{"n_layer": 10, "d_model": 128, "n_head": 4, "n_kv_head": 1, "head_dim": 32, "d_mlp": 512, "vocab_size": 540, "activation": "gelu", "norm": "layernorm", "norm_place": "pre", "norm_eps": 1e-05, "positions": "rope", "rope_base": 4140.0, "rope_fraction": 1.0, "qk_norm": false, "attn_scale": 0.177, "bias": "none", "tie_embeddings": true, "parallel_block": true, "init": "uniform", "init_std_qkv": 0.0442, "init_std_o": 0.0442, "init_std_up": 0.0442, "init_std_down": 0.0, "optimizer": "ademamix", "lr": 0.000549, "beta1": 0.9, "weight_decay": 0.43, "lr_head": 0.00561, "warmup_steps": 277, "schedule": "wsd", "decay_fraction": 0.894, "decay_shape": "linear", "final_lr_fraction": 0.02, "batch_tokens": 16384, "seq_len": 1024, "doc_mask": true, "train_tokens": 107600000, "steps": 6568, "dataset": "wikipedia_en"}
Each number is 128 + 32 x the weight over its row's rms, rounded and kept within 0 to 255. Layers, rows and columns count from 0. Numbers have three digits each. The size before them is the row's rms in percent of the matrix's.

# layer 5 MLP down (transposed), 512x128, rms 0.0547, rows 194-300, columns 0-63
096:139096083153136147188125146162133172092066132116116099122126171126172072161154145147128076142104136124094104139120117194115114137155118137115193192170119149072107130118107173122069133150139119
101:170135145071149140155095173099133119110135147153122144122108127090157106177101149113096158139158142110121160145132181119133103112177150093162099169102157117098161147159162076192120122136146132
091:157109124096151151109136099124179159137141127144099177138123177140073103096123170081121177128138199142156135131024125065178109152126127081138161173126106127123131098128073201102123117189107115
086:145076121175156120113150137101126197092121117077156093122088157159094113127163159102174106152160092088152071173127146070152112134105130111090152158160129132143052217074144123136099126112151189
111:134137159179163201132109186106165139155143096171131152087134176145144123133113145112105121129092115216124106184111107114136126151081122113177137108089192099097077171149101149176125123080107123
099:114122126100087179073080189172109134134125163176108099127150146116089144141187138084145134082111156093150146190140128067151103096118084142109119163122099113205067105112146133119147101097176120
093:071160137112139124187122164052105148111183128130114131162179079122164105125097121151129085153065179186147133162165128095162151093084082106079151082125160079127055135129143151176186126062124134
099:080137115117079154173025144154149144086098144131141099133085163171124154133123132129142155072112117154074146159096123192135144143155098110158162061088112111096135149124157136146092120118155104
114:112116148094042121084120154133127147113107131053143092108202104116131119101130058137134122148090126165083088120128110078187132137112144113080169149144151090119096140175102061159106129178156169
099:119119136175184079127153123130153180102112113126148092101129149154172153076090120083085081118147121098129165136130163121180191174166145086118164150168136118202108174116163106101127113110116167
097:109086092130128164122136103117145141098121132136205082160077203123146156143132086109102130122133136084078132112193137138165131112147101201078117141100135174067200136102139090129075159139171122
099:087109109079132164163123129152129145122153091139173176068091155149098156122117116082116105140093127111167134106103138107085150121121102130110154131170097117073150164154083091202144141149216156
105:119102143156158024116136109130156098089130079145108171144119150142096126141089173163126179112153170076138105150146094133146133136153160187139084077157138112106115117127128180126128132135108111
104:106133100090168106106143114102108070141121067180176109115138110168137118138151167092170176140189116157129126187155052137082135194118105166124121109100125089081108119139115162146141118129135144
094:101094139093121139149124139114122109072062111144125162129128141098184170148125086105095180117034115144127138137152148062115121152188152117110149056204158047130102096138188135090109123137130172
097:143031121074143143180138105177101101168141169159104071106099130127131109107104119123134118156094118084145066144123132118173189152114091067181029139160153155096141127100119136150137114122116144
097:222113204159178150097135100162126059095146087150068136084135140174151148082146146088139151147126161173179103083131154127093080129128147080071104131110133086156136152159143119080142158130154176
111:164071088104094145122156105115123127106133148114128134111089106106107153101106101181102131146114148148218140117116106108125129130074103116123128184156094031191112161126088139129160132125179143
110:138097081123134156078116132113132147154144161105130143127182126146098063146153095120142145102108209204156080140111158148191115174126143129078163136138207056069121186112134115083113166102126128
093:152236112119044109076105089128162093151220154116128141120120180169114108145153124175068116071124066101128139113123110136141119160165072086146069169114168103192181117161160106108117188200069162
086:098083115144114125089094105139125044113133149142170090112083080143132178141159099138153073172161081166185122155163141155096125127128134119201175054139173158115115145090175097164108108106117139
095:142096162161139120187092134165144140137098144153156126175109100082130124137180142127143129115159162202167150103164132078112147125099145123052127133119139119148139097122065167163117173114083100
114:119077107173142100174110190124148146154158124139168179137095083179166090130162114125110189113181097089133094143178105078165137130156120145135176109192118093064120214122174119079125134137156101
097:083136143110107158148069164088149178123126154078133124124109098136142140126109141165106143120132116162150138095101218147172073160136107150150176125140189076188133079091154107051127118097154143
081:104188113099074144127174144110112121098161180112120181087148104185092094160163129152136112170151138065156137134099097138089149185183078134076140108155107113129141131069097147102127113100015078
100:126115088125105122189134177108136087111129147166097127084164085115133130125202098135151171150105095117086053153161115137071086097143127184156041128093147150135131087099151160122109060129092148
092:122079153113173142101144109156113137151172169125069099173100156175105163109114134080093095112119119120136150169135080159099131098108129134144113215156141171120127103133108087095118166130159145
093:128158205142139132185067113175116117172075149128112189077142061102169041119122160147131147151114172128168128136086107100127180076129103131166138152099114159118122146178096078146118161075058106
091:111117131135154128163074150135091132133147136152164167122108120109120180103109133121138101156081081157144067109122139124132159110158132128176161137057079111103130146128130169158163120069132066
106:136109191158094167099136119107155143159114115159123129122194112128113074150104204147106136133141117151204110120122092085099148146108115080154147079164154180100149148184105034103095174145087143
101:149055136069144135094124148122129158148098158114112125043091124144136129126200178144109081142170080093130154142083155136185141106110117157076065115086138135085170111126096176124169127140121092
111:149134172113188091160107087140109123087127066141095145083189106110130121122082076120180074150149138112167121101064158086115125099080097207131115104145102185179161132118132174123122113132087140
086:140227079157171111050110082133129158162095139130158144143071104164139104103133150157115080124100093170130106114150166092130134131153141075077151098161172142125096043141094137150108110124091159
099:113144116113169196135159132207118148150115123154102110160143133132156142087126164156102115196094125119066124216079169107136166166052163120138135093081126118126150146126138152131083116120125148
090:100097166094171181113113114095114102134156122103071114142076123182188089168117157125177101099158128150112134137122165096176117129122087101130129119076096158132183082114138128150134154108108077
106:176138145175106135127082116137147078108163096129150154160118129088127178139138115142122192153110123164136169055129095098140111179160101103089126085114142116134129097056146144148122106106139159
100:118036128094128132135055165165131092122086164154109173151128087112137158114104136155112154084108114145120114126144149116135192161147104132082092139148140171104175084122138109144128143046183083
097:142207064099119144122152164138126124129102139106141113088153134093176116164191092100108158096135109107169057142134104166101133141100163149139031089049140138156142140050118134127147154146150086
090:101098111105115144134148116064102114129102105193144198127182092103149107113086115085162168203107140168137129156114135120111158136114072122143073101103092159155140088124164103171133058076136140
094:136123121141159197165152119169131101131095148116164116087122142098108189112130119197114096119194120145059102159114143127118152111138114143150135123179084121092105119125100087107139111129079094
122:132134146150186148112109119172148196115111124056148152104050151148166150119094076110097166135174115156161109129134119150154140124154092176112169144089135114211121112093158141139133164102067076
092:102137161157154094089085127110116091103143071161098136130070184126121135155107155182158124107140126119102154183127115110114055162113087124126139147080125128167099139177172112199115150109107105
120:157154158146167135166087160091180172092111124138151162154086150133138055159174115090208120088170123131106098139113147107120073166134104158131066077107118133166059138109134167131143084074196171
097:171112095140154149181176132142159106134154167163086140050144114196091147137125118111047124066150100125083097154100068136166160099118135153131118132128158119127119126163139103136091136150134074
093:099161080126068126131118144088193101091122133192116131087090117107106123124163166070094081147091109122187127143108197157128110166133161086112160073123100144164127145084135099048154148127144133
098:155076104100115147148136156141158147091146100181067151185145087128078125134130130149192157179130080164141094108122107116202100109158089092120129137166120182149141120082099161183106111127156151
096:136136135123109108120063185149118196127151118101142172142148089102115145138173118150107107136180200110081165132144113129097127104120099140118141067121123134131121171139130066174118108065063121
107:115079169153109147162112131095150102196124142144047062133170106105096125068164135090107122130126133134165137082144128100115138119150120107134180145083163075172122089209192144083083172126211131
089:122144129242141111137095145173161138085117075098127108127119113113181105107053096137166131142184134218148144059180171136106085094101144145124157148137129120102101116156094127126111151155113099
096:137140058146070135170125165174110079144136149170117135179086162083098184116073136114151092096135135165087107087119140145157110047126118085088099134101085154141127165129138139132116168136171101
108:116099138097151106130044166088102154100133114146172128136124131079124160100113120121155176125133090161093146148176155080193194101109091107100145177164159123106110149127118119122159153048108143
094:068176114161147164105119095127092140150150135161087092100127163083171174154135125127055128082102105081110098188141115103114174124129152125107179119157149108185074145193142157150108123136119172
096:115088103198154150176086125103080135142104162100097107182090133142100142181136115113092083166156068124176162093117149148141133121158128054086078112113127064192165104140118111084128116123093158
096:148109147135161115111140151127136088063168114099131127116072063141129104175158153134108100143168171121144151081085160153136095095110164145131139101139133123072108151106109082157152103089098117
105:164168172132124134132085140122163117099116084188136105158138118167137140109165149128093083106108121135148104109142096118136139169064167152177161103077178133118109172160132114175148161149110128
105:104097135151129086190123140151133154185091130162109128075147120103080120137153119040117163126135091146105149156054132110175144211148136138124093173044177128120108113104117170133131078156167126
094:114155087130108069113151146158149114067116136135155086195112154148120198147162115142154150125105194118142078129099111151085090158114124059157099164152072125117087116074053155139159126159115146
105:182094099090105165133123132182177102113131107140161144100123152166184112146097095147160211176119097209130150157158135174115092121121105186083152191143170147105118140116101127115096081127081113
102:132124104111140161118108163139135137160091155102081167139098136108142154146098166115202205104090085128155040133096136094136167086144119062094159082102194145149139157111161144109108171128140133
100:127132139061120120154144162097095103131095130103069135101202115111184117172104158151164078183120055126160199101112131098077134165169148106153081082108192135118092179125070183144103092131059110
104:124104140126153148175179164098141090108085109079123147148140093133157142123132139112183118148086105206156125102120181085121098137132131146160036164076125176156091152087106115167062111194122086
098:094132152135085104138148090103110087108218184119157177133128156109136107133153174087159052041118104082099118136083130123136146108130100112159156083096171111099091158104155198137120173181101107
113:151107159158107097134152081140162156170122081161160096143123185133118120114129154131196181122118115148139126147084151099152118147123075192079102137082181070181092083090113128129126075138186123
098:160091139102146110175113187171128205121132127194116134098133108094072112134114096150104157138135167151164028097043174095157140131101168158144142137129053125033116181116148131158099159077126151
103:150112146166103102144194174191159098120137190150108069147117129142077094108147154153186131086146130151162121131083127113082102114158124126105110111042161157141145148151122138137123074150119161
090:113113155142060156129112201172185142093157098136136160112117121095157155143204150106103094195174102139145153158116100078116208170129137094109091110112149132085089108148159100154123162043093102
109:139112084144168154141080130123155119159137123125115083142132085132138089126116137141098142076135164138079141142164152164124092168139161096084162149102125146128129111148160138047158136201147141
100:164046092107106158127109195101127193159116137097147151107097109115137173136126166108096144153119153139164140130123027080114157140132058159117131089152145135101161137112115112104108081139117170
108:091120163075160137166107137156109173105134044117135095106124124137173108126140132203165073185124086102138126107166177143147078132194151144157146126138113150102139177106140126200105102164094165
084:154130057169162115119114156078149125114164137127101132150107113138124127174144132150159139158118158179176166120090104105091096099184099106103096081101171139195168097121153115146130099204072115
097:122186137092107081077147102132153129162126070088125153112144149152173153143126154070105124105121128126084158101040104140130096155125104134145095157091127162147105091106105155140142154094201169
090:210210138188137133088114170158125088116112124142151147121101116111096148121139159164186126142100112185087111107084172107114115128109115123108123094170101124144154099053105111133161136054185183
098:122118082118178142143116083062151127125129120087182109087164142158198081138093140103123165121127175104063140218107130124114108095099134121114164134200186164149085097178159151135193118065120165
093:137116202079076100153139134097089141093133111115112048100089132101153085106126163168156191063080131157126104128158203167159059116163128148117137126158107118076124120095112160127147122083133125
102:143070127101080123131102094099068074102182135117114091151205129116112058093153131147104027147106134165155108123153102068162065111118130136123078157120136101083128155100158173145087114099174137
119:129082133120111201131105168098156138148141134081101108140138124160102121142141167085072121192160112050122164145104134179141127175116133145139127107176142145120159058139098137156148145043158192
100:133078132153128105124063055164110112190091136107167077143118059119144141132111110201135159168134132120122096135115084127125225162194084141136117118194183146112143113119107167124124129113127105
110:160031105162161192131186183130130118123089135132084080126130132087084116161154056130096188112117173107119122149102132127101200121101189113129072124176144165152169134101160144171091115194168098
102:125125154142170140157178105112129109117122144147112067155165104128179164079124119166142150100079072068109157075169106165194160113170158158124127136124100141162149117123159117156092069117125155
094:112134140166080071114201114064119106107165199140141153165076130128174116116093143125144118092138147193083172124098096152155198133151164093174120132153136135097111102170162140173151157154120115
093:120133103105105075144094167051165111137118122107134093091182127119124140110151175077128086111133152116057126149090128108136180113120078098189082096122151173146153105092144150088130173092179134
107:133111114112122146095118178154165105125176124177139172121153097151165104065155095081140140160124083151177130083172166162164181142097056141080136120077113114198140145111137152114163078101085128
099:192118178115144110154143118153093069120133098156121124125179118083103140103148097098088140133149149103128087036105068164138134095124109143108114097043171147125108213098115122124154122120062129
100:223141113106094115079114223132093125109095122181134163118156122152142118088131150108194162172113134078154165082138207101105113147152137101076072119148120090129086109110229115133168147104078163
102:124125064103135076134077140108145122054107124150171129112140143143174132113125167163159096097147171145096192119131116068110135156117102104140176225155081093176112153107142138126089134108049160
088:136117197102102156122122112107189072104157136166177186166094068206061155141124155130072152090152144148068101152125065136130116112136164097106148111174161097127111128111131141149116138121110060
096:143115145109108097120158138123121139153069151101112144085174097170106110132122198109045140129140131216126082125076112119141154065136169123133133085158142184108060066148161117164178148173127138
091:111151148112118187098088123144130132125170170120113152130145164153166137097163087149118174110094137116140095153116180107163124120087062081146128121129108121164102153086102124141136099080026095
103:101052123121132071085200156092140123125105109081071151113118140148144120188129114136183113140049095082146115164093086130148127163109101088190137105096125138125152160120167083138110095163162133
084:129196134134132095163097146089126178113164127169148128146132117163157146089122124195099103094123175178151088094116140139120081124135116097144160180126095184152146146151121119111123133176083129
094:082114145141158157101074116110136150144137103148128159134085139125075142101130151123114166106185131108127098135118110145153168133122128100176209077152130149117171084180111086167147121044105104
102:144084133098089128073182141162173106107122141139145144087190144103142060137160082145179161132139095151112148062097139188117132180088194108108187093124168139062129124079132158093133142156119172
102:122161136164144125114056104102102150122158131184094107162080130172107113082090141125108120140114172141130193116201069150121102174129172121119156120053111115137088092144124190178132076174120096
095:151142114111148176165072082155117175201103150156150125052068087177097140149117161159198105082111151141107085113118156172135124126106122147150129127163167142148137128061085075147135092128112083
095:093181124131108088071110183087085148112140138153123206153056104077147109141141136119152055120108113126145099094120124101113113122091078072183051163160130166116134161126208128133071117143126149
098:136116143126181120065137066107129175110152117100152176116175112139110140076149130119092151143151133116079136140106117165113092141142119110101171085133175188174120149111174165084180110211164096
098:115114178148088148179118107069148146094106150123127127144175186165128137100159117125094192132043153147120117128088166158143138123129123115162151180153153104144140154059172121148179136067136133
100:104109126127171101140145133132124055125077108094128087063128150141130112143152129131150083125127158119119119104143144153146066052130124143104167233069099178140067134123108137160158100090157166
097:146171169129146125104061098054174129148100114159080076105129189156135084086098176153124147110145125105139127129152149162104091075117128143178086176126200133183184140118085157124156147112057139
102:122119181124106115068098184127077098068097106170112103129149189165143140142131128136175155093103123101161137144123152099126085166133125131114114132119058145113096163092124122110111111071139141
101:106116133081077177170082149197134114119110139097148132079051103104120109161150126145142198151106177161146196184068186103166123122159111085127132140144173098069121165132151108162085117133176121
097:137081119134124113081121150121109169178132168124065078114181132085120147071179087136136146080098214134152118170125126109120178088096166121126137124130184114105099136141090126138087153158160116
109:178154112152111138077127060044102104114169174119136139163124177090143208157142205067123145110143135169130155060087092147159137122133145081146158065094135166123100105176156167094096114151133097
103:146090108076111105123124109072151160109137144071138097114193155155120105057114065181107103069044113130126119143158171162100129114149157165097113151135196146135074202117126094116160161120123094
091:145230097173142131130078135128122198108149133156069098148101175121135102072133135176098157155153152154131093158102097096103127129130097102128136088014076132143143151094129165048133158155071143
095:141103148146062122105141182109084161100065157092131186119138153137092159134150125143137069094088052112151108161098172201139138148150159129153158042158117104108098045113126163165125043133152161
096:140124152137142140091174112113164066129133134113115058173148117139130132109051149205126113159121162148099129099156095075152119129127141109155124121166159088170143161149128099142103171115064133
# layer 5 MLP up, 512x128, rms 0.0725, rows 195-301, columns 0-63
100:102110049156090098159135089167163121055171064110127114055149080145108097065125091080153079112119174114164157101142141132158139139153103102087107160179085067131200119139108190112124087137146153
093:092155105086133110154139117158075133135135085110148133134168047076151187085141113135130171099114104090126109123125091122166123146118185122163156120162130130172139141117181113093063192083143089
089:142154100150133059164130060172124094172123102117124150157155097109112167144106176107116119055110124129120140059140103142162147128114136164123105049081114131080183086134125154180166166142193098
111:138098149101144109132132086182130099092079079054154177086133128109144175154187070134123128157116132091165121165141136121121143210110128130171117114145128137102139132150129140183138130213124140
098:111072084175167147140092132138108135139127118138163080140154140137077077112168137140150166179183126165120123110107084137131217178154175143162142098101191125050133138116127168145119162134113101
097:157137099128158138132134084152113130095111129136084175064087184095070127088174110103175151113098099111101128134097130167156137203096139172167119175134085121088185116132081189105143116157126116
100:167120112138128097195157105086146119177137130160152119140215116127117128115106062122090116171166126079113095090116075188135180139145192164138086165089163149142114139191167106156130138136150128
115:112085085103140117158078087138142139162182095111093120080148134109150158206157070124192110090170153136120133133097117128129115134166144200135174095137130127096132127115101179190044137122106128
103:129106088130126104187078128136216119078154115162160139140107118143141088135138127148198124197128123160112133102093108129119094155160085154148132119133127102107159084092090181113120143126135095
098:151077159129168152144135124164111085177143078111127076149119147104163104095079113073147144207146100114134098081122085155149136123140078167120180141172126108053104095146167097167125162180170121
093:094149084136205115160141103108177152123120078171073093128127079114116079154172111179162088160118132072077124174119097186119130130142147139140120174136127119147134135102142144164084140150076106
109:083143172159126068142092075118103128137160117107136150137132087148110094176109103137098151129189169154146134129140092141102128142107122169136090099129108118079142090117159173117153109141157109
099:102142101175100120094137095153200139097069181119121129060160103173129153099124131164167117128105089085153157104092094146094084125110173145132151122168141136130141117114161132125183104124154122
084:155118171117192140120095100107131122124181080110196163125113152126162058087173139084145140168145142094059176065130148070138100113138122135130160164131111136114101073120139166112142183149085093
101:146114155126109124079166116155123182128174076131144146169112108137115151182094047088153085094097171126071149131141143163176139116119079142097161169094104066098203146124108169156124120190155148
097:114142093112155086155158098107141154111123128145132112148149116124091148171169103118178099099106122042104103144085107136145096100110121123169201103192096216133132120168154123150160148100114174
103:082106139153133136180088108163142136187127030141039131084100126130108077175073148093074141184150123099148066124165140162226112122149151111156092111112116117114145138146130119131130097189137143
110:092113133105178117138109166140096126147138118071182116142110072120162152137096104144120137101131095125143099105072133176160193125139159151155133073138129079055133086189121134097134085143168144
100:163110130165199110159129118095113109234107084155200093128093120113112138097140147130099142169141110113138090069137116128114133136150150149130207121129123155145088172129118126194161117117117114
085:125121123118150168153144144121187120195099082123094129114090137139087170147063111135117080099112147096098149149169151123072097129117153122121124201105099163160126152145149102105120172200173102
099:067150125109206152181120154133134165146144155134091169113114143129144119103079092143070151169067112087088130123108080151108091138154128134203165165136101142084144097137150191107136129144097130
108:071131066104147139200090077180198100167151090080129140125162120144150116161169084100117060119157153120108105123106118126135143183138100119122131054120102104157149108154163130134131138177154118
099:097093163130138115177142027151162113174132129072113073092132138138135125171150142149086126156090147143120167150146126144140164187179152121141085129138137155144112153149138093067132135109112146
093:103148178143156078142165107116075120177153128149107088151097119081114168117166141102101157090081149127074085137132140131120130136166143145179119146191159077119116140200128117136146112106118155
091:068154129133126141117122172158152139185143130169194158156086156105056192081085144123136159144161157143105134155119130113108137140148155175115172154216171084102077154119115121141157132159110104
099:124142115167094043127074112107133110148149108182196151069100113137142095094122106125163113149165126103169123046152153150105141112193110130118150098113106109097129095178161147112147201118116161
092:117088058139138121138131144119180118126164113108127106184107120164112180131121023122094083157072128084143146111127152148163097129175160118103129111198140101124153125105159170117178104157191161
089:163121129132133073135159065160197080157142158081153149094126117178084081179155120087143080110157100119121138129161151110148070144109092165103101152173178163151196118138157089097100154146113172
109:089115093102112158101174102215171126121113103148093101120086153152082161157114050162155049177072122106132179110044143192101147134174160136097114154156103122042162173127115159162121139163109136
099:102100162131137074096150094145070082116158095119124167093127135128113174139107084121177080171144120166189124048152162133216147067077151124195177071189124112102117127163091181159092135139164117
111:124106111152110095101167157156153159127093143134201100121117091041090135171169137132152127131103178146120135136038109097174208204166145145096106112111105147089075124195170135130103147130149103
090:139111149135072141175094133144166088086143152115082120097147119071059169126118134091101189159172104093107127159070079135102128184134097150153111167106112129138165070115146109109127178175194098
100:090114186160167153153086107121171154129105111103115139091119112108175076126102076149140149110111112125150134049058107161144145126137162089147173091133081170110162079106121112120127172093135108
090:087119091090135165100166114159134144129118101128162152091085120072122134111136141116118136153038085091173107098154119142166162170086137162086127128163140155058161108093089152185114217131154099
104:086146132159127150109142134078119137109160120120104096123068128143151128185181138100090110118176143121091088120150157154127099171162064158118204125160116115119150145187120130130178161219106077
095:113153116139160128183169140131157144203130083070164138167116125036135130139141135082192129155167160117126188089117122101174075078107110159139165128121112148163124105141093190073133138116139109
098:155099046123141121142110126117178123193130120152154122129155188083158143119045168128150122121164202180127133145156089106075171138140113144111201181157130178115123144181161113172097140160108116
085:115157114183144124174115168169140138192132153119155051118120116093102156150213052155074130146099091095176145103140139178181134086167178142095104124166184082114108192188072157099109185153138077
104:095105135132135082196148143154104142111159100139108062131170119117133098200086124144120123177141138119117153087114146114159152191120172165155130144130159081112166148112188087153121152182134165
121:121097093194191082075069111164172177122117113097108137097163087118136115153115111116127158150189132083151099101094099178192169159153124142139165148153111077117155112133109172134094104108087089
093:093151131135155164104117100088158131122099149163144136110128045154140147131110104115118163067098101115176091047103115198122094096119110137129149104104065207104148086124128080174162174183191095
114:085112081097169101119123138156115129097126129150195121150131135130159124121111117122182131185168188196089135056117092170149159133119162181147147159179140129088118147138129176116160154144165083
095:083130178149099086099143129152111134147145112136188128172078114124126108099101131147149159190123145142190158068154139132179132146103133131150112155145104108124133141105127139124116143164150187
095:043151124111183144132111110097091121156156146141174145158072116137137083184102140151091134113179196131105151105151121163178179075138146170190131160208092152169126081123188152166104164108140135
103:145156099141157110101141085155129162151130041111124105092114088151119124174082164078089134167150108149102102091130121139172136139121152186128072084107124081093144125107148153089188111200154139
092:120153138135183096125124043143136123152173148135162139118061128124120125165092164103103184097101056170171145132172145146201070091094167120127135163144069121098184115170151138152150110148184157
101:142154127180121109090123096182130089127093134108213183114110124145076139124147111138134118113086158149091107111109148191197071173093115128186169141178081129122155089144123151137194136114083180
093:108119113117135114088140081123120110139176150167128153131164098115038075119207127107164156143081091077105072206100108088167133154141097110148113126137157128127151125125193115094191073130174153
098:107144099161142083156162091103154082123103117104134171066115080143138138160162086092165147153134171138141095116175085150122100162127101124172094150176080114144188090120163148141108154212087149
103:065090080110165105169153135098177166137170158119088126080107115190124100184126153098132102106081091117134110087114140116144152154142090103180131157131160121102143105153139151156103140155077092
092:145123139144139103172109118122100079084117111173147171148114121164106099107149083137186112198145149150115132047128135140178121173156125135137086119152137062099200125182134182094190111086150118
099:077147153189161111162140140147106110183133130071211106131088107116130162137103115092105160076176199118118122110155142190119102111149173185143152169070125146115103146123172182189085125123167112
093:144131134111132115096098070082157170185179111173130121159155118101159113119079095159183164100149139159118137082123121073180149107119195125153088097096109133114166092172115120158104133148163102
110:060080066127133110193095129148138191155125086102165137151117147138138093189100155108104123167151186171153154152123142150101137115143160181137109171112146096088143092120178127165079182152136130
105:132125129129180080156171129175115100114143101081072119126081078107148180132176098058097109162167139133180098118127112195154114168164143108178158151142098099125157102132196164143110098185183126
107:093127123123138089133102103133123140210139124109125119129153113119132158124136118078079141109178165125127129108142087096135203157065196122113136101160078169063128125120203122154173139106125135
105:129124095149119144162126090108095081167117121150124085158122092104117117152149119156098165120125102125165104160110108141116193163089133159187131165125078142097098034132132155167168145155209111
101:099132138128145154115114146071135156171149130103194130124127080112132148095197110111119105130176167134067146087131122127112105093118118137127134133146110092197075075157149103137122137145112120
103:134130099128127132172150163200136118121155133167141130104050139126140102094124115159093076112118104168151105149124137175167114125147219167138147136123090144112109140174146111116171123109172126
103:134131119189113071142114117179113140152163131110138147088110090160090182102127087128137056091118154106178166140093121159171079149176138130105104105162131173105143105102124111078164094150115192
100:094106114109127109175104107113179174119149115110111063059134104158106157135186116110105134155050153136136113075112090106130120145125118145134091151125132135151147197139158111060141102178117132
111:118120095129145127192158159187178136191185142113159128135039113123097168088141149125078102115103197104127103161102063134119131158092077131148127124165151131083137058159115121166108166164143125
098:112157112193123059092106165112117132126105153158149097148126071079156131136122100127184124113165136114072143128112103146110090172138123144218068096126160127156152080151116138130087182136101194
103:120136127135107099153174174125157074178121168155096151134146144146103134168129130114099133166124154150143177160136120159151113155091113180126124171239068099108209085134124186132178111081097170
092:106104099116138119136145079094143135113118137143127094091137077137140088123066139143105128082055139093131122126134154175104179152122148179114074177098108132122137144050142140119140125199139178
108:128124115186151101183157133181116126118144106124159143136098051180088122115128152080133142166142180166116134140130079163120093154106153122149141157140159123167128072135139182106203157152120082
101:115095109161155111119148079153146080114126138145183126119107143145148092125097153093112124038098152153149144123128123176196074099109171127149143105136172086116068120147101133146085121179150158
104:124106142184119109106157120170123176141134103123111111148164053087122103150194112163108106096139182131149162109147093181092155161186140160161101098121098172126136080083167061134190116120079142
094:115123097159128165140143100116150115130141105142123152106148132067142145092128098136181106170136121078113099101206121187110141115081160169094152213148111043145113162156114111169101098115191103
092:144121117160177134185121151167103136106136140143200156124165138144123086160144121089097092184150147072123105150116165115176107151078195153124105114178091082153158124117164135132075137121167176
092:123145154132175117137112033118173093168138186121108117072058115067112138143119076120114120132068126080125143154130133093128138157163123156139121128118102188129146124156147131119117146144144132
096:112102059112132093199083124167151186124204104095131112090069116132130102084132188115189089108170128157156108095117144085222121159112097154139128135132112125138143121112112126128113135137163184
103:127123112093123104149157087197112120126152094115166081132071107106092135197081159058089099156089163151126109133137153108210103151080152197217145122126128094093118141107173119110116121137161152
100:138079134196134105123128058118138104158167150090155083157171126159137099107177083157070138103150143167129122097134036101154156121227106166168148109093102112138146044108120147127185090133132139
111:133143156201173101115123149109077092187163161077078161133110172092119103181181118110145153122126120060111125086104123154167127106109132139116145160203088110122118074191125141134152146141166127
100:127100104139089166126147159140117228109148054129178164125094086145070103176116109161085107149107168175151153065060155124079164130165136137159115141142170075084151104175152173130110131191133066
103:103122103131099053123062168083169123200128074117117159105124139135109101176160146129125145083122181174183149137109084138088142184141126159172111143106206112122147110179128142084113110110104101
103:137103144158108082163079158123130110159123084098153186123106134081094103155112107048113128177094125136135146144100134098107101200152113113111196133134183079150125077145183157128140126141153156
091:125127107131172165061098120173132104136126095124136085140195146119137134154103106108100122164091070148145134135189113148141114144157117149114173100186097101181144153107145197134104090157156119
100:093108150169110094111112104134091126111192117092162075121063057137099114142063118142071089140116081128167080079139096144104196149148158124147131156164101148061173145105166098134128161138098061
105:105122068136196131152103139165105150193122098117156157183132093084128123125124154140110136141150128154151089101125098167129154127083147139217153074172113099138132060145161147178128152137098123
105:116088082130130147154127087071104142204164141107141087150114148168126058170126134116114150094143125159176128107149057124115132125129116113159162143120089130098195126108129122085116177196103104
108:083056114112119092177117065131134093111115165150139066124140101160141224153134129167156035154133100083075111142127091187204161073160160136144147116149159102082180120142141163102151145116128098
106:098098085215105134120170126116090109183109128108146105157153069049096115154173135123087102099165127143127168123138096162118192184113158173161105115150114129089120116107117109163167164145147131
089:143156103117206051163076106111130128130096111124094096106174122082093069117145087111148124160138168096143141080115136132165111154168126122143095121133036101177132113163175092136109155163101162
100:140096109153111096188195142148173111148164132168127083077080104129071093108106105096162155166156155094163103130138102139130099184137076100076047190161082062149108141141149112163104107160189107
091:147121075075144109149161124145177132114135044107120110114128127136113161099105178115166097081100133070097118115046114112115105175199118152154137138149132092175114097127098130144099158129098101
102:111103106171120119137059132125189182201159091138147123132111092102120148162117110120101095117191174140124152109137116115111136079127174188112110159128138133152103106124117121128128099138144075
091:130133116126106136094130110177166092189097097109116142129108149085176159106136082141132116183128096099142093131136094123163147180139177136107110128243180105113111105158154151136097174143190101
096:129129143146126136117085074094129100147166146080119121152125190148157096200156083132099049136106127054065159113144159175106137142112159172116137156168130134102144108088168117131119153129179156
100:165107092150170138170120117141169193118143079104138083095071135129096194141173121084116098153132149118156118150127152101142137128145151126171139126187117079153117132196109096187102095099130139
095:061139114158100111139105110165108169129158152129146189104048131090107170120138146092170161074113118077187091127140098103168116172060087134120124188189073133148165164127110154104115124137097086
091:075153162116133087106157188136135155096142072149146074185167101133141083075152151158113108163090124148131098102181098122136122106135111158134167161099131134105098145147205185143167170131115128
096:080153120126169163104149089193169123191096110114124166124126135175107138139159104148145038099157165161099135136145088150084149111108126160166138080105172176075144083138125146137125155137134090
099:138108068142073073160105132119143065152182107155126137114130137171116088148133087095109054133100085115121106134046128090161100088146181118155104106140093093143163116174089130097094106121170153
102:044121082156134113134090164166078174184128135168184126064107195142119116170087122117150115188096097116094105160116066133141153140138174155188113178134149173134127121124141148140093165133148154
105:116119098130135113087100151146144099176135096101134091144108119152109115182121198157144141132128147046108167114110052146140108158147072184108078106124111144088136079128216089160126121158182146
095:099111097141102137162171117149211086147117156073158196117094145041120136108150175138147110113141147124096103124138170171135082176127182126109150143153123101133118101172125161059156131154164168
101:127120084123190197198155076141189195140164096086107161088088146175157130159117130130159104136142160128150151159106138169111117096192103167122132164172164107121161128113111102136125163147134089
103:050114121122134118164151159198074109094168111071119061098055113091141139177133158080130143202152131126142102151138124220199136151086103163141120188127177140114162088137166184081113113122145164
098:132106136123106157195173071135138086133099112152146110077073128155099107136108131129161080146114169108119156056090089112170163168166135157167139171163135138152152122099170121157181110119193123
106:081111154079215076113122147141117148135137153137116088069108138142081129150147146128106042133092141166130146155114111148129130143129174121202163143143177090137128111181150091209120109195124093
100:132123144110175134145076082159164072117152138119135167167124101126133139173150168090092087131131143099159142138141108140161095102103094094130165087127110158049162064173148106210129161130083129
093:083164119119179130183104104140094121172147147151188112084096096182098108172198138149114071146142174168146133080155133122070077119151097175127122110202164122165151096173136168118195113132116108
098:062120133152127147146116108112136153196138116150112134084114150134152111138117142126110124109153112127126126166086158086137142082198116125177176087206110111081155124145108131196122124128186111
109:108089108125148133154116166119136164168148189129083103125089128109096140134131132114147062171163118148126148149092049165089146161121188151164173130101132140148149157094153130127105177121095160
098:082127166171155148134131052192143078118170192111107131131123070119123134187162101152143096153149137119110129132152134163124130165106106124173099119158097119123103101138106181104117165125102108